Weights of a small GPT-style language model, trained from scratch on English Wikipedia.
Architecture: biases, tied embeddings.
Training: a variant of SOAP for these matrices, 268M tokens.
Each number is 128 + 24 x the weight over its row's rms, rounded and kept within 0 to 255. Layers, rows and columns count from 0. Numbers have three digits each. The size before them is the row's rms in percent of the matrix's.

# q: layer 2 attention query, 192x192, rms 0.106, rows 111-175, columns 96-143
# k: layer 2 attention key, 192x192, rms 0.0969, rows 111-174, columns 96-143
# v: layer 2 attention value, 192x192, rms 0.0978, rows 96-159, columns 96-143
# o: layer 2 attention output (transposed), 192x192, rms 0.172, rows 96-159, columns 96-143
q111 087:163128110127115111136122114132128135107160093118185146186156111116155139144113094121122139162110117116068111101080105124113140100164081147131126
k111 085:119111156082122132160098078140150125128107127138146126079154127148094198137103125152156150108116097126099132133205168099109116133099188156129136
q112 088:108142164134174117112131114125136098101147134097063126113134106125087155090127133129118142105137149129121088121161085140125113157130127155125153
k112 096:161109156099115096145100104150157173122163109127114151113110114105140128097135153125129140152109133162152140136070153127112143063123120094134104
q113 088:123104112112152108124101135108132150110141121155117121151152166130145134131145125144109115169138124164118094152080090138106126134130127115100090
k113 089:098091089159109133108171116119134102141127143105144119156122124120131125134117100116114148114171133079157104137176102142140140134130118145139140
q114 092:130135119136122160165155123159148161170168150087162144097143146118120125147114134106092098067094110158134098129132114172142172117141112181088083
k114 091:107111148099132115141099124156108091159158154094104100138124123144124175103096126155153128153104154159121158125121130100090056097106127127149151
q115 095:109151132143159133110123141142119130080103126124124129129121089097102138077112142164113137150152103139085172119154139089115123104107092106114122
k115 090:152159148168151119124155117108127144163123118156131164111116110171162183159134187153140116138115121129135120138116132122122137144164133172133178
q116 084:134108121165118103155119151130103146093109075113127050121099130140073123154124157164104188114118110172133114112144139110100097131125067106122108
k116 091:126153112124102155155113117107156121120120118152151129158166090094101134116152061181146141152126110168112138153138111106124148152115139092145143
q117 085:138104105094137125151113157172146127124130145127116122127112116100111104139128137112147097089165132098143140086183137090093137113121104083160114
k117 087:125168155145113118083099140065099158130119128079157122104156114144112160168136117153149148179107139148178125135125068136106117095180140134173131
q118 085:141087109111117093145122134140201148129122119124120139134148125105098127101090124161115132125088152097112136126113126138156133145121101128160131
k118 096:139151183128141119136109123135101076119130107145115110157118133161164099111103108119158121119165134164090117105144180127142136116123142149157122
q119 079:131123098113138160151119117155102146148135123129173126133120160124102079129156087124113157141091111106179151111108151130095106125121118115124155
k119 088:121181145168132096118138141103137141112138157157081120107196087132117094163133123181124107136141149131051096142141137131133152088125123133094111
q120 091:113129122121160103101124144128103088158135143117160149133115119130130157142130098137099079186176112129125099107106164116158126152151107124111128
k120 095:113142137128131147114123139112141106160121143086159155110143114172135112147106102113099083150117076110163127143140119150146089135116127116106132
q121 085:139143118148169163136162143170103082140125163131127151123158167142149100134149155139149138126147114126096121114110110122115119121112103131141169
k121 090:108113096143104102179167132107152151140159131129156153141155167118090122207097128106159126125085157146131128116152115113132137128147151161088134
q122 081:143098141118129120130119127135124085115090147128131172120123155106111155150148123113135100159113131136111138158105169117122103172135134178153110
k122 092:104106107126163141122162127105170098173166130111114105145109123137165139106146097122146162116156120140183119098179106123126104098116156127126134
q123 090:118134085125170112088134109139125145149111150159106104079126125153163132130109112124099155120129097125145086110155142108173066131102145098138079
k123 093:151136119153084134113179154121115154146125114097136161139195159110150103144119114147162143116131125119120148134155118122151138129113140141100131
q124 088:111155138141103101111127163107102108119130126145101141153135123134115141104138140128124146130139132136107141133164096123155112173110140157123152
k124 085:110186130089148122099135132093123133107084175131133137090160134131159125125136090123093086167136133119086126123130140091102124115094164136157090
q125 087:144145131136133149144059123156110118131174112141185155117160162117138118125114131131091148144156100142078143134096178151122147129143123103151128
k125 099:138127110131100157122147099109090164165133119095092134167156118140116132125161134107176137099090166110139076141130124075105141148134162123168134
q126 087:071148180124117096143130143121073132164124127130156133120109106113119116131148081145106112123164126108128081136123096137135132106127120119133118
k126 087:146124117133147124155165143152127114100129150136101106139114169156170109075135126144137128146097116129103172167129150145118129127106135130122134
q127 097:163156142137130125087119122117140154129096132153127165159180095135116114145147134142115152109110106145115114138156129117144126134097122106098114
k127 089:125128164128140118120118141186131103184120137127102142114138149148120137150099138154111085150097139106106138107117127123116084104157121089174131
v96 099:077099174126154123135125141099118133112153189144146125159125103114112112161153123110131130123113132133161148079125145109175153168097121127138110
o96 096:175142094113111133122166083144107159161117093123109144137159165146136138076140098128131116107128117149123116156168104109102096118161116126132177
v97 096:107155134093136117166093110080084114145163154092152138185089157144153104115113126138135178157112137174118120133145142105143136110114194093142084
o97 096:163110136143118133142176118173119123104116086160094130121126090127112146117132089121134117112143111096150157122084102158095116147150114127116180
v98 094:110148130098095140121126152149133098146135113101130163137138078149150174138151132098114116169108097065144148113098124168080140171155111148124071
o98 095:125128106131120133145100100117153145098144132149134140126090163121122086145110126198088121096171171172123110122143155122160134136108157132121162
v99 100:092149118122122139131098168100117153096150111139146165106095143147101119141137154131155151089127115107154114112138137140137119127168137111137071
o99 096:173095141114124105152155120134118151131099173128146107155146115139169150128140094125103133165094144155106133120120096135097151141096121154118169
v100 091:136147129182104151166121115122122147094134156145131149119131125161148142155139117133083146106130124114127115129132131157120082154158099100106109
o100 094:145087134107128101102142127125087106151101089133089123133072145108143118105117166077132132131113124147118145133105115141155127141118138131148147
v101 089:146170112071115148148091152099114094135099117088152143101171120107186146128158100093101151148106120150088128140114129130165119132139122099151070
o101 086:111129119134120140130169097133118141118150096154124146144082165146114116122090130138145118102137109091181125149152121141120153118140136117132177
v102 091:125106117121121159136141130130156145151129137147092105171122121127142159102133159178173107092128138147122109152094166118110068116123148167175094
o102 090:126144108141145084145096130124104135142158101111137155109153161141140113123143105086118147137144138089150140112150093135128175131157114120110134
v103 103:058124128168145142096094138141140171142152165134134096114139123147118116110072090151164105103108124187143103166121132129151100135095127122154171
o103 098:181154143117112139148147165120142090150095120122068154144139152130120123133165160128115124180125131088131149118114139112076136088159158148088110
v104 097:087129127126123128115156132119163123115135152110163131151160162092148146137128163124182109129176178120117149148132123132153147104146144149122143
o104 088:151115119104152144101125129108110131144101110145104118112141112163115139101154103121104153169079105138138125134142142112124103148127099130138111
v105 094:112154107130085117156090116125093159132127121125110113113067143139126167118137116141127169129146114109139136105132129173116095105092135136135134
o105 087:135101166100155137131141163127127118138107148146138141157172098140133125160141172133112112105129160170132117153125125133137150147161149119112155
v106 099:152130117083093097154103140146128174125111137157087120133203133140097097099151122149125139142113120121123156089099113099098105133150136135105087
o106 103:123152111131137158128105139106132117103145123059184111140056136124163134121134096100115155113140121143129134150161165176169154143090104106131155
v107 091:077118137114135122150126091152126138085167132114139121163116149108138103138128080124135137134134109105086132158149134129092136121115136094117139
o107 087:163134119136105141127129159120125119145089117153124145141132108150139176142117190137145117107100121151151149121114118131137112129145110143146144
v108 119:146128143139088118074104117164112115117146157135106121146134163133115178111144161112126109155083113117120128148114130113125139114126106152127123
o108 122:122104149141159123186128153128168166122120114131127149124108081101137088164149113148095146084150149158114163111133137131140109126129126103108116
v109 100:135124112123118128155113123115105142143087114119132114130148121165147110107120151139125146119127134099132138108146130101130113107152151136174112
o109 100:161101156143136102144140131168148132124159166111120109116096110107080150119139097115127126141150145135128110143109121135119149152134112112082142
v110 096:110163123103186138109134142116135135152068116150140112151088095132107068153158103155159108083133138170136154123139112153155138177093146148119144
o110 096:139133114141092139144138125132172136106179108120149122110176176111154150127113115111137164171114139122117103129128160109120122083135111123145136
v111 090:113132104122112138156143147117084142152145159087152113137113132144114112136115125159134177172122097147158141113129139118107128120127138141136114
o111 081:158125157149130155148128130156143108069080091179106156133151124126130143113144114104106100083108163103128128136133130171127134125166133120118174
v112 085:108135098129128136143131137173096097089139162079149088167097138109158134143116126151105107117116103124128099147134145166135166126147154090162098
o112 080:144176129135144107116134128084168109133114130164115149091169108130140155093159143081137123100158131113143183127136103148118124144066113129108128
v113 099:161101109139126109125110138116116136063148132146149153145085101137140138169158157129124112135119147107144133148158140142164152118106103106169086
o113 101:094133114120142145163167095127138128167085147104140106084155153153112139093113109137117137121168127118105133094115098125134096168110148167122135
v114 093:129126178103092139093132138108128151162179111135146111131095130114155136120147151101150141085142151157135142184148147138154088143156110122163109
o114 094:136128045121127149143114130113154108133097123117128162157135146143130103144139095157113104156132116095108102119108094114130139114135150154101148
v115 098:118139097093110110138136158116119138152139183141119109084136119085097118150175142122134120087155107126141118115143120156119111118120132159163158
o115 097:126122119119119153125096071134132128156135090127161122172135138148128147122112092123116139130101158159126131155164113076150163128132119117114094
v116 104:115206089119131096133095090114107147156122066117131135117126148122105148140127124122125144137154120098160116124123135148129171150125107122133108
o116 100:117088163135134178166175171123155122135099200149175111131116142153174151123121131158126129105118156166113137138152132132128129116147151140117151
v117 102:140102166123131143092092177100124138152109166134111152154110152100139154136107136152140103144197104140133112100150099172171120082165122130133159
o117 099:146147131120138121142191118166133134110146107137131108127169117159095104095160143091135135120050134113145116163093151105076140142112145101133100
v118 086:137113133113135167103114127108129093117163135133146114088104076123139139129128104147112099113151095112135142155117157146126115128153154154113145
o118 084:109130116114120097126106085147147144139118100114115145122131179141115134127143140123129130161143135125130104114127103120115167139106123113146121
v119 092:106137136133099130085136133138123162136149155088148083117159162139137136119105122084135127100153145183157130131162141125109149129129121109142097
o119 098:142126096129137152138108116090140091126089109159104133165099102156104146112138117152115142164145126061119128136091108139156097107140119139116161
v120 098:132140166115134181129118117196090095110125151105101088169099162159158108166147120129119172133102143111115133178147093152151105151165119121105137
o120 086:138150122149101096141132166120173170137161099150191185130138084124105138130112129093128105091129115144131143121079173100125157113122166157133162
v121 092:110112128132144163096108145091146120104145142124149130167101129082135117115122127142163095101121128145127140097124132084105117085132123174166143
o121 089:144146125092108066172121102161107137129127081124105139085147158160130143124149119093091166149134121097138122164100099163114159150105114084108104
v122 092:074121143188125088118142112135128137113139158134110110160148127133120097126110162085127181127122149122149115122138088126103178123186120123117107
o122 086:172144135092162173137115159105114120121121106124143157114104108098171138116153117159134096158119098153068161158135166108140101130105133126133126
v123 088:144107154111158089091109126132185110131148145103112123134111175127135143098138135107154128124100093150133139152138138081154153129117111109147136
o123 084:078130107123133140148110152110089136135114167145139122110126072123162136103091168158099109124166131142134116109111117149133102109123151154090107
v124 101:078143137154119109152124116125140125150134089130083140156098128135158121156117108108102145171175125114154134114147153187173140166120105133125104
o124 097:160108094099140140107154121120107117119116171147173123111151073131133124085108156157158124074068110155118131170116132084129109119111136149119182
v125 083:105133080132114130168138069113120104112135118103153109137157131131091118133120173118113134115128120083111107141118137143099142135148129091138111
o125 072:123127168112150127101124158125130150146130107182107152129138121122156154150143114136121148135100145157155121133164146096155076107150142139115121
v126 094:112129092163129127071167172118141108146104113116094122131149126113162108127093125093172157188106103133135159110133112140149169102134145163137110
o126 096:125111152110110122196122105137118136107155108139150154143090104135077116159123165158098086133123138142106106166114146100100146117152088102088124
v127 099:167090133116161065120147090114140100140134102110103119143130078155066106111142124104127158101146097137132145103146130125154133112090129114141132
o127 093:078176097080119159128131138152106174128136134101175130134176145099145150148147124148130111107100125099153081159117105129120102149178129153138152
q128 082:100116147132111113145130141158138096115141132139091125124113158127144151097089147158085154121141124178123141127143138117128149139118126130091166
k128 083:132106104107105102123117121126128127096177116098109093147138121181181133106160128145149109113158115090102142097123109103097135121155128130112165
q129 075:098117142127121092122143129126130115117108140078103135116136125107063105160135131096100088155116174132129125119090151151130135130105128092109114
k129 090:150167122154096154085164122115105139095155141129141142102134138144122124150130159118123096134154145122138139136107085152083090130108157123118132
q130 078:114152165143121115117117122136136084151135117137101149159112085123129135132119118129101124107125108108134153110131159155135093143143091137078125
k130 076:128142093142131100140114121123115103106129114168121113126130096103161111098091087143138121130146072124085123152133114103125156148146124140121165
q131 073:158122125122111073125147130149125135127117096091131101116126109108154086116144132135153095148139133128175140126133119099134121120138123123125157
k131 077:180119083120156129120089119115116118113132117115130136141125144136121162164103091104111145134108117106148158097119160085128133165107172104146157
q132 071:123086157139080130149088134121171103110158103078133114146153172119165136135098104115146128121111172147153123146117145112100100126145124142124129
k132 077:141157123143125164156115109122157134099163109080143093161126127123141117074159097121150135118155149119118151082147145108149127100157132159145176
q133 073:150132136121128146099106100124157134131094110155093133152077148108111148148086154144134105156142140147101105128123150123134152148082089073126163
k133 081:099121126153123096176108156127140148125136147125131141122102137053105121105131090132151148135142146126111130141115098101109103148083138087102116
q134 076:114139146150164121122144150138148136128088131122118128094094112095139103124126136117137113106088144151102119132144115119125141187124105110156145
k134 075:125170145160148151125129123158067120081111122137093102153106138135120137111140117134110124143127183169117133123102153178103155113109117135137116
q135 080:130156189127152130121120132087102120107095134158138150153099103085154114158133133129151156142107148152098117134085142158177141125146096063102131
k135 075:133111115097120134124121117149135170164086108145114163126121117103178067116136132165101130098144171149132112137098125124115170129176124132139157
q136 077:139162130116130147110111157181139128139107101110120109125119091086141155131095105136085128155106093142114117117131093136134101162092075110126153
k136 079:122100131111135141090162136082133108127137123071118145096156106146135143124117109147111177110118123127161117138171133083147081154103112130147148
q137 072:100091141118151115154094099109178108107152078116178097114151120122132135109104129096129112126134161139137142121116103098148110101114107142159172
k137 077:135090124139098106103153152123123157106121167158118133161081107138155123160144166143133125138146113120096072149166124116134146162109073104091130
q138 083:124112152105146100113096114116089114152106104149097119136112121111128093143162156138124138125101117140164107169131140142097139098067145130126091
k138 088:132127171143135126102114137122131120170114089114073163149090143121120116125132138103117160132136087133122131083144146163122119110127129127115103
q139 072:111107115120151107160100127130155139151183085176146144106100114090104080132147148165154116093116154090153129099095116164079116132108147146127168
k139 083:150116131139110133111152178119114131119158134163111169114082164142159129111109150140159131123114180139087121147077159154118128115111146156111111
q140 069:132123145133173083133091085171138150083179124094112119134145107112143119121122123157089120091082114119143154122134111119111130128116147142161128
k140 074:136141125118165144120104101126118077131152118161147141080110130153082145106111149116128103078154084128114111077135111134104097120128101154124103
q141 066:115097150128124100113139138175106104149121111140132111130129148139072176120082111114129138134085114124127119137135141107125118125139116085156129
k141 075:087142112145164148119115110134079152153119072114115093134161079093143092140131125140106111117143068182144106145135137129146134113146140137133116
q142 077:145085119147075130120080084125107129080133070112102117096125165163150193107132107087154140142117108125123116089105140094119163132120164148163112
k142 085:151099117114138090131130115113117168136147104128127143122124133158129171157099136113153157112122142164151108147133121102165128154093191110146123
q143 075:122104110119117100115114088118126126164112119061102095106134131106120151112123110097149117094092123116162134147142122124127124133054133095116126
k143 076:129111116111172149129108127156110138140152120096143161152126108113128097095113114115158166101153119088154105072125129132107139085131097127100117
q144 074:119106144115115140122119109098149120144097132167122139111135151131109097138149161141118122158175127129102174146127089163157148116136134113146135
k144 082:137088135145118176114159103169132142153167148101130158122124116129130158182145142099114133143140145101136133094166139178174097149161146094101145
q145 072:147136100101098122117117145126096127103118141182158154136108135128075135126069135141147139131151131085092155133089127075140154116139165111150099
k145 080:114144100121082140119112143101103158155137144133139132112151093133125125106109162163107113090110132151111143145148176147159145108119147163114140
q146 072:138088107134108141132158136129100116140093129088130102132159131101152143147155064126137141148093114137109150119108120151165111125135064150118143
k146 080:099104115115110117087132131144114149187166121084116113087146148166090117145121142131094133126140088139183106174125127117112130126170139158140156
q147 067:157109141169213119100139152142163175113103168197122159146153142118119121141177136122097141128134132124154115149124150159150140129104121124146111
k147 074:135149170153110130137134131151143160132142114142113099096130148137165071125138132139142107121079132109104181156089150164201070149114133088147135
q148 098:114117111097087129134124117102138105118098141117109065129103125129149082113117156156079122157132121128073120095088109120124150120113120103145117
k148 087:114133147086115109109107152147118077146126111161143108149141155141128164110138182152135181120139113136137094124133113142135118119144172155115110
q149 064:122130112116138125125092115119147143156137101113132086141107136144090147095135125136147153121131141162180111125118157115088122116133188132134138
k149 069:111145149103120113131094159107111111122126138167117128111119167126090146123101118121141119183107153128100134129080202114139140125116140108082127
q150 076:124122147117120104126120096147113103118126129148149092106133144101162141075094125129132132176112126157117137120154135117111169140153157128141135
k150 079:123155135106119095146157118110084085109126077085115159151154141161133129096121114126095132158097136090107114139113106122126133136139118151147110
q151 079:085148130116141106111109142138134121170120146135135131128158153152112128135125075133086160140111147177054144138138168129150148123126105138126146
k151 080:103139136120150147115170158125111133158090157107159136130128142125146053168147150104098165131196118139124126151120121165142136108130101103132159
q152 075:138083122094088092161146130139080117099129139103118122140096161153129164118118080148115115126112145082126140131196163110109124109190158148158101
k152 076:118132093090124109124097093146110138154144116126161099158141112139156118144151146144083150126102127149131138111164107118108188148110106170129176
q153 078:111121147104109137097125123176145146092159138103127073125126137147150117139121125110150147149133129133131126150163138108110120123133117136134112
k153 081:150113109169114111131124125140143155076143117089088071161125133138102157105120119186117129135085165154112145125159148111113168163148115150151119
q154 077:104136100127095126109146131139120127148118144147161140105102071119099138171131109141109130100138109141170143150144134130124116130120116098072156
k154 080:160136144119187140109132140117168168157172138113181114150149115120109111141144119122139112155114125113124152134120125108133132134139078134144119
q155 072:141073120159117095103134115134129151182119126117153121121128136120119117120088127123130139130090100148163111126107112129136135120101141093119164
k155 078:108115166169136097172116146148134136152154117162165131130154088125108080140124137158156123107115112117127118089094110120156148156126119138083070
q156 099:112109110108133097161137102110130165104172151085130126155123135169127157105149132071139111075109127097187149133151128127113149113116183175144106
k156 088:188095133135111150115114141121116107085105129168101141144099111146084115152118162111168142091135168128151130104127108159142079126122116137128111
q157 066:126076129151104108165133086140068142133107132100138150114101119144155103091141120144136132161109128110107141104121143137150129117093139131111179
k157 073:146141149140091078142119097151091176140145106156130130090099142149174096135145130108157128142112144163126145100084114084131148128144140138111118
q158 090:131146134123123146136143128110132149102086146158114158153101104144101108172132177155118164132137139157095153159130135095133141130179120102104180
k158 083:121139129121158136104107154123124141160078099148156151095143146138128110157110139159106067137106152164111150134104082108127161141102126136148113
q159 063:117137141111106157156079086134161124144133133107148145111108089127115148121144116202138099092129111168108140136146109138077129120117114105100121
k159 075:146110144097114127149088165132148113110145078144126134183124123131139157171100104108150129088138129099140142132166116118151145137171106087080154
v128 090:093111117140108159080109110178122120082132117109112158126139118140115152132153119180137175103139154158158118161104103126138167113134168145124144
o128 066:147115133105138141151143176104138116161110174145170114142129142121145073145150142082144102112107120160120136138121137115129101110161119142139177
v129 094:143156141157149133144125139123146131140083125123203149121172173103108144115165154123160096091151147126100087118172117152062142121116133145141135
o129 087:117143114100126154127173123141143114092094109166106137165145145155156090123141120136112141160084114132158158132130124114172152132121160100119127
v130 088:097152175122109106101162095122145074125173109093114099129172126167185148101107143138105124154105115147124119148156123103129135157103140138138142
o130 069:165152086144157127114116136116113123158118086155100134129137162123105128098150117142133166116149121090095141081124134128090131126116141104174076
v131 079:132140067109131150056150146129143101109133123158117120078147109138135142154167127103140158170120126164121153140159139153109151130153138131135095
o131 067:142126137153142150153088120134154167121148143142150129162139153094124117150123102138101100122128162101152124093152118150111114133109108131171111
v132 079:104109149115183140127136109112104091095116134126129121110129124151125102098086154131148110128131174173106105094181124120108075113170145135169108
o132 062:158112120157127142168165141172133176150126115119144121133116137114128183144093139129141136156121100179110144173109131144148179145139083107119151
v133 086:087156129129143119125112100125104122145130138141158156121124132145167160140134157119147174118125179101168145112165141099109124148149112165150161
o133 081:155096120159116166163093124135155146113147121102105079136146118088103112118131088166125069131153115162105146135096113164140168100091134148130089
v134 093:152142113136180162098121130145160125147122146162148132133151108106128138166108150110112125170130152116116178175109141166156148137123090069107136
o134 072:135129091121110109124128130148097122158144132128139139139093133119131081106155131113119108103089086139163110094130128139100109126123145144121134
v135 089:137135145097188098104163180120166152083090154167139124160124102096129124112139150125075107145147124110147176103142122119158118140154123139132136
o135 083:080172171149106133162133087152090114195110115108089151138131168142147123147151128127130171134136113134073143142100139152116167115137131083136142
v136 116:096094119115119106105147087155139113128197091046129103138106126130142119098134134136145157090157086147186121169128102095117147110098161129110147
o136 083:139151138082105113127128123095128089122106133166121166114173136148117154144163122139144129143148136110118104103144158112131105103154156165127161
v137 097:102156075097135119091134120134105124098143085089128143129117115127166118147117124119122150144125128135075184139151158124103111159152140128095143
o137 097:169145140127127131124110126136151151142155143154136125130150144112119141117159086159108118115151129111127095106085113148104109081119124108146092
v138 086:112165119150136129103110113137119115139094133171066076133103156124118108166102170098147143131098119143135125166133101142115152137104110110086123
o138 066:121090154161091125154116174139157132154130138078156133114126096123133140096101093119135122161126147125076135118104143115107114112132107155130148
v139 098:155118142119110129132069167158171122085152101116152139128123126134125141132096154124132170143119096114150151088125135130150150153149120111140134
o139 092:104133178128107117132176139126117094166114173149113140162131145113154129136138175115132115136149117116127152164148130135129136120119146195086116
v140 080:110122148151142097108141147113110084143175143105106125110107146155153122155140130190097142112160106124073128155144112138128118099151134129144161
o140 067:116172130075122153091161109114102107124073129156161129124177148114122129081104148116137091127127125118142126130130125101154153169089171119162069
v141 092:123137108125115143105110145139079102147120140159133138142115129094109128099088139146104102133137135143124165133103126132132115163152109105126112
o141 081:148140148165172129135135146164179157094141124140104126112114094119133127135141100133117130126122119112126131143137153148144110136142113132152130
v142 126:155157096164155146118099167162092107122107149176116146132141147100115124176093124142092110164155149169090177128095132151130151155124101105126121
o142 078:145098151131145130174165139119180120161124154131109112131098127149127080099119162089159111132068121075142111138136129117112103128114107100122093
v143 086:100156115149182108165125127122156126106072124097159085125139089109167149112098138133107139176125108148113154120164134131102139148148123121134147
o143 080:152127165117140126108103169119143091147127135165106124144090157135149119119146096121120090112119090097088163132115124139136127124094142138121070
v144 087:109165120170147124132121124093110117138127128138136160120115152083138137117154139158104167161129123161110129142138135111156109129132128108140166
o144 078:152144130095134163106129157172153128164152158155143131155187145171131156179152128119135081136140169133165159128135146152135189133085164105141092
v145 086:091127124110109120162120164121144131150127090152111119109141095153125156114145136163160121127132104162115160132112094139122087090126073183117102
o145 078:137098140133106112108089130134156111089145130117111124172106124111100135116125081091092154139154132138138099099154176156101131131136164128116168
v146 088:088097108137097091119184141100131173115107080110104121183124118116140138116112113140120119152140157152175133140147084160129124122134176112142171
o146 075:144130176122133123082103101122128090114117107098145119065116137137129162129122116139093145143147083122099120112094147123113172112107124102135117
v147 084:163111118146115138108124126098154147149152119120129145131119127135152157146160137110147118085170105129182114085095142138115167112141136145074158
o147 075:105083134093104157124092129107133119117108141107128129129121094125090108120111102119077154106093129125116130177133125118134075124131105149127151
v148 100:163141135176173154112088153116153132106106160149118145165110107081094111169151132107117036107126148099125135115124115118160140163111112107075123
o148 085:130133117106108129125170119168081141174125128167134143108142195141145144135133138095144206166152131105136111094103152121087124133149127072146129
v149 089:118142143117162154151098154098145091152102139147114091123127111111125096137140116129114126154177158115100122147134107148150101143104134127114063
o149 077:134122101131071107120129089155130146114134135162151149132142167169141151152099117106130123139120124136143126094119164142140145139127153117145166
v150 100:154128102156169150173127147122130145124075122169132128155091059094151136145150117124119115159124123127106167133123110122120163147119113109125128
o150 089:159088147135121131127089122151147120118144154131115112119109191095096113121085129115116106129176122100104139111102133159116078137142148150119148
v151 085:120128153149151110137145110114147103114101127151145099191136118142127079141059154090134121109169119109131175114144173133144094164141122092134160
o151 070:128137141138112128141129148147132121166113121127144179116140159129186165169191110160134142182114077131101086165120100149135120094148156122111142
v152 072:142124152120086138117141121135100105137110153176117107099133122131132151155094120124116118117118142104109105094186148099133175131137139149130147
o152 065:123163157167159095117157145122127139121132084086134147117121108137167126104143122155107131149127111148125167171136101119151110133134077117115149
v153 076:160120147147112157151146126140106139119156103084100094153144154141137135144123095148117124073118103146095120171149110148163141114124177142103135
o153 065:105118128088159135117138124115122109100101131166158132123147112132119133123122209096128098131166156115167112122125168129155107129114118118141132
v154 095:136154132121147104131156097109157102127139112167138176109153132104148137134103098137141064156123132163112190160107150130111108139141106104131164
o154 085:138141103106141149141129146129132122123099117139108109140110174109101117126131174154172158130115109074135097116145127160129106130090159128146073
v155 086:132131122149110121141126158123146173081111128142171104142138147126124120139129122120100102120137133138123130115107116117105065125139104107176170
o155 081:113101156111132142141120124092106118148107124082102155120103103122126067140157151113110148100108126160119163135135140145184188106112146109104108
v156 085:155134119113114124116162104091098138140133124105152084113116138144073162080104105088091101113131131095123129110179118132132128149098103145095158
o156 071:130117127121121142123099128104164124126109140128086135141148145102119111157149121115139136102151147158171092128107152123095143098147158111117083
v157 077:132109142092139129137175120149139095088132123151094114065124134178158149143132137144120099117137137129080132122142120119137125118109090123148200
o157 061:090129117131152121143118142099090124171115147114170134204120142118122076109161152112126142152095094142168085153112137108116135139122163066106103
v158 078:140143129160136148153167122180143138093104100170147161146117141105165107102109053160116134184125120146096158155113149131156128139117122128143151
o158 070:135130116094123075074130145092109101119120145146079093131143113124093118130116154130100090096119089097132102123127115097138112120125159107137116
v159 102:104116095152108115102146133119106146147136127099116116127180111128125116144111133130141155105111138143154080082139175109151131111143135117115134
o159 088:149118141124153144143103104131124129140170111140164150109114146109142147124135110162148157144146137136136132122138112146061155143108119127139097
q160 110:144112139102138125089098139128136132117134066092141161129102055130147169114132125103121163129158112157128117138193149132171144140124091153107124
k160 111:152160137144120145100169103117157139159128150160144122113122130139170151117161109148129165108102123112062111124107093132109131108130139109111106
q161 106:119103141101111172187131104153151148160100198171112125138140114094115166143121144107113150113108119134084163091107150166161139114118133102137129
k161 102:152140136135072090099160128127110121141177117114149081120147134106146143168120099137131176102155136062155108130133148138123112144190111140098127
q162 102:112150118112119108149148113141133147099176152096116116111107104108152104101136104133081117132101096130125129105150152161096114094147127163114129
k162 099:118109154154179144099138128123127110140159133109137111115133136103099120134087139144154163126171122146175140140136094107160118138156122129159101
q163 105:136098156137137157144142121112137138118134200101135100160133127141160135119086110134099118119092161126109134129126128124154137164120117130112153
k163 102:128125103141109128090101126146127132126113132110135142127142131136105122171142140111137103127119106147135125133136127177099097135128153108100114
q164 106:102089130148100133168091103120137136104139162144118125146145138142088163105143128157165143134136089103098131155127126148101118141116103190129158
k164 101:124163138097118128110088168119089113128111091130092155122138134148139127121100112133103091174123177146153170136108159104126142147116161087154128
q165 103:126146123134136116065169112110135099137118128123125118126138125143094144114124068143109164095123104135163134097146144116111104121131066170146055
k165 105:097086107149095108127124130140124176100164140139134106111169127154120131119119159176126112124120144141117097148100119157131161118110159074106160
q166 094:134088129147186193140095102165138126137098110140165116136112111108137099134132162152108095151166133101120127105165151125109119150133115128117087
k166 103:104136125121069129162192146120144106103132096119119108107138109132148141118112155141164149095134134119130127163080148115140143130112141105100172
q167 109:102117141132124159134119148126174179145147142093167133160148098127103121159133160128114094158121133120171099132128148149121118098177153145126114
k167 101:175096101107144163162102095149116152131145141146100138132114132100086141103122135089153147096108170125113129103132130102153128123117101115107145
q168 119:157116120145124156165126159159121154137147109159144124144134137175128097117168124140156103126135136139137136104107129128105157108180089157145126
k168 108:125132141121125103102100103116132105112151112092107090157129116112120122158141134111083134122085143101156139096147159083114110128125102111100122
q169 104:080126140089176116142159140110145065117118161157130129101141116120117144114114144152171157145138148097111118128133131122116160168134130113154143
k169 105:168138124146116128140147091151086148123122114095117106190096131120145111096143147084127142088153121135117139159166156131167124121069115157085137
q170 097:154161141183123110126113120109090135143144130107123157075078176150150125126119148120075129110135128176104120160119129124147116132152122126100129
k170 097:109131185097140167117151153139139146105111159152113127127164115123129110121112116176124113161117147118172167076142124121117119138137145126115153
q171 106:158152076111120144132115121158095171157119120126127161112179110130189142156117136084135100124156140145089113116131124171186120128123097187145149
k171 100:131137151106126167114115142129205102142147151132155121118083136166104161135130109127135122137130103120169124130134132160105132128136124122148094
q172 103:135143162141110118090117140161113158095107098085133084152119066145115147117125160129130157120104123176167119161151149094105145065155134156151154
k172 112:119126127098165104172135102133109146101127098126111151122138124118149142142107138139137113123135134158081165141144142126148117150134158100113131
q173 101:092118123105123152110124117174140170157106165145108168116127138127087095149182136136121149132093115129125058169120174168131130075183141138144121
k173 100:182153097158064120134109127101126179110153129137116094179111151155173133120113149101105129090126155179105174107097109121072155127136116165135141
q174 105:105140162115119133164118141136086123104140116106088102130108123140125117111116125127151163146094160137128133094113142129107065179113125172130156
k174 101:135147140167100148108089102144089106113162102082112094142135152144134152117116134121122135113131135129122145131132141112137143131135091177097125
q175 106:132148135125097127120125136175119100163137125091110134127161147143127152143118119120095116086099175125130068151174129125124121124111156157189140